From a checkpoint of a small transformer trained on Wikipedia: MLP 512 GELU, no biases in attention or MLP.
Each number is 500 + 40 x the weight over its row's rms, rounded and kept within 0 to 999. Layers, rows and columns count from 0. Numbers have three digits each. The size before them is the row's rms in percent of the matrix's.

# q: layer 5 attention query, 128x128, rms 0.0613, rows 0-18,32-50,64-82,96-113, columns 64-127
# k: layer 5 attention key, 32x128, rms 0.057, rows 0-17, columns 64-127
q0 094:466499467475511587520503524530518545588511461526471467520504519517437436459414401498486505488528446503562455528447500465457542519499532454466492448430525517464510494506455473496511532483472533
q32 061:384546531492506500415424465427468470506452435541479511573584469416485460534522542511427484479422410511545457497504495421596516525510482510446485536504477478490505462483458435477498500457560555
q64 082:560500492445516564559422557507559532474506542460532447491510466499469442494458477478471505505422482465542520483538510469469482543494517540470477492565483500536495494477506557457471484418561518
q96 089:506529461452509483521471488496553482556598444480519473514429461544506466568514515437500476537495458391446447594505512494465506510497558521464565491574525536464490552486511504462498476499493470
k0 085:504534499549479486462518537507527481450500513456500554526540510506518571594431484520576487531503524551458468504466452512606483534520453480460518544495464495593469489497497546465521487580520477
q1 083:475483510484441589470475455477474490578526494481538498486556522523534532508483533478493527520524495500472526479587440537532474545444545477546570505484476551525490549536465447523431607509443484
q33 064:470441492549500587470439505560540536505465437561535528520429507583487454524538499510502517460502430486512455422498424492536498472439460508507595486468520489445485529532448506511474470462491520
q65 110:455508477505547563529518470532435482526564444558522589499463469528528479474530425509470469460430426524518383535537553529471552429468552513537458468512519522434516530506451462520542504428511468
q97 081:523432524481526528518548402589535465489552447504509481508469523531472478457501512507548463538551502565499490556494554471530467457467446563510509458501543524504513480446465503565512487467570488
k1 077:507512485523552521541500537482480488564534600534552488521516498483505510527598483564491441464484437456536500505560494470517489514480549554496556487487514512505517472455504438588459546524487406
q2 092:482452524564549505505479513443446559536527490566493512450424513476436494468462470500547488441545517488468487500474497482402546517480524513451390502478503533511531534472413529526480491502508482
q34 103:452576506558512459525474488520531483481480534501457486503452475449387488556476465512435441428472476473500438465508545545467501503518513498486505469450524526380488479451451459498487505550565497
q66 114:459472511503455508528477495513524490553604401513501492520549455489510486523463442492476457472392511502491431498526565469442490518474518563432500423438510542472492583464443523504546518463499511
q98 101:553546453486511478521514494564514542528537409487536527510509470457454542555495519452487491507527479446479461619449457483475512502550501532483497478513510454474509581514505479527478467476494535
k2 096:536529495480487477523501418470489523562510482495481469466539521530483530480584568529592459570512538514512515543502550434498529445442544472509523482448548468465565468461530465532492488502474447
q3 092:527494620555476431512560561550515550518499641530515471504477536508470528550509527489489445543557551546456469465509480485467498531506467537520481525507451490522501516525504545436552450513521541
q35 083:533506515484522455520495549396477513429535636468438517462503447470493462479513461504468472440512575516487555501410536539490493485541479529546440512422453514493490447501490434508506515516497539
q67 124:521565453543472475516402484450477525477416522465501464504595474532550494542496600549496499526553528512461582472443516475494469519502514453510550525485542491491481503509516489493492499553478586
q99 087:486551529539565488513513541511485507476480552533483502476423565547577531471419508457531521476512552526459520459465500564490492534556484496455469525515483462539442489500478472444422525541428576
k3 074:513427558508488452446501575522544431509482480514455504514466433530489529528455544542550505508464538534500447442456431519528486468486483455505528529559508531476504575567475484484469425478526524
q4 097:510541465482465432510530540520487555460524572557518514499517506553490595521500578476478519522445543523517519377510487517576491496537479508518519568523414521538455517566550498427486489516484530
q36 086:567475529395439523437522498443498503480516523489490436512531498549526468441515503495531460484519551552511522504406457497521530507559478504482454522442498492524503471519500502520518445535466572
q68 109:571454558482508433503465515426479541397419543466489499407530550457562509518505551530546485543473547510486531521443474463555469492544445498517521541491479472547468438492563472478449438542491511
q100 112:465514489500569460405490543432475548495459562498485488475485521529580517558460428539544581486481511503600540425473509542484479504560541465490491542517483495552452520495485530474455569581475503
k4 076:492499463553418555502453499429452526448465475443490483489497502441564489464424467548479503513460505486506530507435517541459467473536514498533459517549537534480441482495506497414501445485525528
q5 096:479446439480500502522515492502547547463550502578491461515474546463450507498575513508519518462510506516595496381468513561448510530493439465560485501522491515440451480532518483556463521473443526
q37 086:525470566472506469540462446540503498500514432470479492563511489535428416479542484519539480487476363477478457502453460509490474531576492460521526476525535465392518480512547489499563514588542489
q69 101:457432456576538577521487531484536533478512445518463541523491554485428428537489460529518481484500478455472442493419484474499520400445525501514541468475531495503548475525443467554450501511533514
q101 094:498476466525506494509503449508401486488550443486523592507423472572546509542497455471456486527466410499460453483477529446476463444598502519533487467460453473552439486485478536448515517463472515
k5 087:464562427475493428509521524472425510558535493458520489485492452522519490539461480496503490477569477429451580461489523514465459492501474533617535567487593499429453505419563502528544518479536470
q6 082:482504556494523568504559453497505440509486527532530545563411518430423536539551496428430527523543491492493535510556504468576526539506495557564531595512512522477502582509542531439474542501540412
q38 101:495471485477485483454525593483493495518555483504539595544580460571539472463507489464496546430522584564437544508488511527505492494454513549515491470518458567504534497528479548533538513468401487
q70 092:503525402487526531537491500514465470480509537546438510530508354566508477481519566551474454480506489494489559472553525547540465561519482486466518546559513557478549520550490515490534443533460587
q102 098:432466518556501490422497558458486486543497596490538492481469417531580473450510493512583565560517533459546486457485525585478473492435489552535487482439537580499541527495486503511482606544435439
k6 106:541530455479511537456429563497533423452500452539508512473555461515507547548451460511460542570445446445482538510526488514537496524550406441493464548546453474485479458547484571435457497461555552
q7 082:551461587544520513420501504531497495509483468455452460455465533491510550484509527478517446581461461485449509440480481444525488485566477430541460512535539509519500422558494493537477451482514510
q39 091:481525514512539470507436547440473510403514558526495508456471554485445550549465579568505546494509526495451479534519481415518483493487520538498537526551532566585504534504511576435495526538497547
q71 099:506523530578488448532502488525599503512461511468551461571568541446476533587475456446448488539510490488478552502438525526552505513596552434448486501542528386494477499494436502461462519572572516
q103 091:514435438459494539547494529490481546524530506517452578481516531562442564528495548546523513543521515493510568490512532439584524506454530558523524491551450469445516468531546493466472430486404528
k7 105:420511529427529545513474472482471460495531492488577570586444460506499508481572503527519510470475549505444518488519523428509571534543527511498451522512504497526433538476509451419474586513465440
q8 091:484491483482460476553553535566500513509537484466461504530460491590479510543481550448528560505449520553529503497512471476589484528499541513438529585479409570528499483482583536490567454580467470
q40 088:521463515453402538478567522456459564511432478462594522563519524462575450480535480498534419450451613520532486517488514458535488469489447457514491481492572491530529490542504461537530589446467467
q72 104:513467470536453452530533516453537490440456575480502518445524512500474448518502467493568493516446527544518476604435546577497481483488511487481459504463478417537452518477511521486425505454491508
q104 102:521495531461460523481481498468461574500528511549549519498556513518488499541604497506533597502493527493541540386518462462514549481589505426493462554532446522483457418493499480445438484516446478
k8 102:483553491510492466551520547503505475453421568514569480517474503542483541484471571493535514525525517469428554557428536506471491494489461531489420497541488500518500506471442497509508416536527553
q9 096:446541435464527560469472507535457500575514421526481443488447498529489460552490446504481460458527411490496481523525507458496568466492555488520493418467504534469500500534461538561461518471576521
q41 109:530544443530530495545471527528513538554517481483524482490501497493493597522587547451461528410499514448482422389575563557468506535540530527486494512456450464462465557501555513559475525495473482
q73 112:457576466524529465518449509546509512516506441512503515468489483500482495424542509482432501434491465441497391498500499505489517513441554462499473420397482521411544521515472409527459562506530476
q105 098:544511464439518524494536505477513447507577475524494518521444509505514552461536463452490444509480503533449488505539491566463509436482473532509525475460517490465513480513458492454495475413521388
k9 081:515496568448554521469524509479508440522513507492513536492488561567457493519494497526541468438510484468475548557604476483471557561411498500431531509472478520492497540525525465467476582504458500
q10 084:437515579605502484543538483504578419490514553438544477507462571468472512475512531502489560499535531486435597450513491464507494498492469480515478532534480499498557470549527484474496516549473520
q42 115:511410490487563557502500477561516487464535545532553541453495434500469452447500496438428498470387466500452529452527515454478484551599473550469515481504489539473504453439487450482513417440444464
q74 103:484495537511479485590522566494531518469460558545610521490459564417511500491503484376440516507548503462483559507495463567462522477522467546531506497531506483554538446534559488515502503489448611
q106 098:531495444556483548401450488492514590484423478483509558485523467544484456479552531557471485544552455544553594475494491444533430494522453596535469522510499509506504498493499491486389536492561509
k10 104:483406510448578452539519483532459526559486530499540527483436489457463489470457535443485496438519542464471529518564494562504492523577536474518453434514489518446503532496576474434517552542447545
q11 056:479490544538483570541435457536506476415493435516465596504488527447468482527507587521453439537484469516461519465553493520490503545556476440516563477513524520477465532539486464463469498565496551
q43 072:514548493563500534496476466517544582495499512472476502506422579456483508483515600510513571512462546570526478507519512563543551510466466488449519559491521524528442502472489460562471475518493466
q75 071:539550521575545488471488524493521495539454489568517446486404482493526506519535480529547529479551523542577490446501520476533504470502451485534472559567509454512578457466515502505477533542472545
q107 059:529526492445483464536478525487474490512505539536429525521500522555494448530533566598523485516461402530497480519498483474534552577498411546451514544494549524501513441561556475496525506505477497
k11 175:454523477466551538504523518567464490516532505536476514483467491513453461502510504499501463472504485466564456508581526472463535456468477504476521455474532499460518504480512413561442595459496476
q12 080:486471516472531456483506540514552423427467486555414476485483453586552559460479456499523579524559536525598477539519473451518441500455553532497457479513478450488521536496500511564493487512611494
q44 102:524429434466497421538453474524516485463492505495557529484505496468503475494469471506447424484461473500594478547463509478463521437515493505504513455548487578497518506538567539567502478456439492
q76 098:372485536549524468488548482457485521429499475491547516507540512478528471492465569539544541476518489456488558496474516591495508512559545446453526505461497562518447571484524521449526552544488398
q108 092:538527548515525497417543482520462513565503498506469499491494509449515469504546506408533449475514565444483525440458451498495538473599445536569427554512467468491521570509538483542445498435455441
k12 145:456495512517575519458550485509501504541549519517553519503463483487496521486559484499481536495512514429541487468486527421482536460475495490521425470467527496497521457455501466556453552469502423
q13 109:462482526493515528559492508457425492540487505457501481470510554521544442466551512550486498518448431468511470544468559478427569443506518509483515427425498512485502468483465514547432559471483531
q45 119:449547474527521484577434565528536471490553467542487501474459470520423497505526502446481467521463480397412464461553543454465505443530442525468502464460592466466507490471518475467436543441491473
q77 106:520498415408552499510443518555507496498537506549530500490517457459457440500561480491474549454516414506566460529566526460485573406430511568473491442535498503427507500496485473572527516447491476
q109 120:425503537521496521535531427542544446507501526436519482541537476490456463472474520461478508540508501479507511581541542500490479406451535463442549498418558501537526456467495470567495547474554490
k13 081:488509475563457494497552496525452522509425500497511546510476470503542500464435589466540505544532533508515554500483391540497475483496573452561520419554532499478508552516441472547499451529521507
q14 098:475545386445446535497481500521496464546570433493496513464541497493487544445515528602456560474566496526561543427479476465453530462558536527475497478487543502525565532521465476502428497488542475
q46 107:469419532459544470436487585487506437579533462581431439491539470495449425475485443550507511459560432545479455516533457500509534554525575568442472507495497471520536486521521536506521481510555506
q78 106:517487468527566530572487530454474464547535500559449499539538426460477548554457477505460487481445452451472459535552556489533538472564520447501505488507442532497517496455515589468558528514490440
q110 097:444468489502522518510511481554556484513460551486444542512546505528499558495463396458542587578505505538585492529523550567502454475430522557397505454480499506507506487412490506475472511468513403
k14 103:523584510552446504492456510553470481546425542449568478481443505469525589524445472575480575489557587486513505514533513503484438523478506490539464522526492458522459486581491515453477533570510489
q15 090:521579554533499448472515501529497539519524527449439538451356500523447463498531483522504480528580549538434563470484514519561485500429537520486458486550445496542582580428540529467535544479539494
q47 111:558489518542484470512537434464467529574549424393520488521486479525534569488496475494497477429559508582570499509440473547480450503483515568502460452463451543558512528496493583529508475517538499
q79 107:472472453470518487485509558454463496514541445467527510500513536581526410500475501455563466461496499554534452547526507485428495497433548548489555523474463579463505515475455539497589402517474460
q111 100:496521580531506514485438434445431496549463505441511487536532405493565535543523484520506450449516496516557415459521464543462454573531527485546454506488512555532514568565473500487495465470510451
k15 103:500503530542449533554546464455478463497562464502511424546533545506392614470555449559476472472526458462493520457497480484543438529501460555527502496511505508581558421525506530549441492432558478
q16 087:447514506475545564419479476463385475523526511507498535535508517506541536477470441563516518481553481493448444507515522516466521519435497453506463499413496517511474599534443438532449581475454464
q48 053:479454460513557565578499450520553508536486522503488500482468495517468525483554483499506522451503473533530512419514526564504518545424468528475557457507532465433510503449464471520456551504540442
q80 167:421450487491543539500503450498427489559507482549510538535489457515518416433516456529517442451502496483529423508525506488391535468452575493528436442493498514497555533466478452564505547467480444
q112 094:520456448506497499528528404523562482547527464472530505539487474505502548516547559509490515554527448487487458555496514456531482517438449553518558494524523547455505483491494495490478444408598420
k16 081:512497497444486554504525471513526483536564508483550496536491520525459496479586492543442510423495466477519523487566471465476557495514530514482502516425498482520558442522525477508443500447474479
q17 102:547489539541447418500483528520500536420473554480564485465483472511513535504532614491510505530496584531517572431500446562528470520498484501529541593546484512537518494572522460435478479552520471
q49 071:607438498402413506521506536496454506480538521486495463535454504521492472472554524526515539522535606524498520471416419521515496498442488463513498482481451485529483542532520476536561507556472472
q81 104:516562490568479446539522475456507495504482443466507482519517556483530531539461549506555544506514491543440528464407462498578470488512482478590565585479473416576491448592536499480497464554519519
q113 087:473530548480494483472459551489416509444486571548465494468516548514545528471548458514587549526535554545508539410466493524512480499525473451505407556504485501544511482511549485551464542540446553
k17 075:547492483521482512558460545446518526455479489489521559462484442490515527513396477560473541476534428542490476502447504467349527460525484501525458528569477540447493464461467504549492493476413517
q18 076:504490520508447521440525511477455482530470478520433459539563510510527469484439564592475488462515519529555471560494463588411496568496515518560491492474476595459474554496513467509449554463490436
q50 077:525489536596530494519449486521522497566488420458517503515440514500499555485488525503509413496476458450473508425617458544452485444515464494507517530533567444424570524447478478525498534457517484
q82 101:442528536532512523443554407528508550533493502482526583490452551475490481450489480495500375448514481453511410516509533468458481514540512562516459464488525541410470535523511448565530556497503492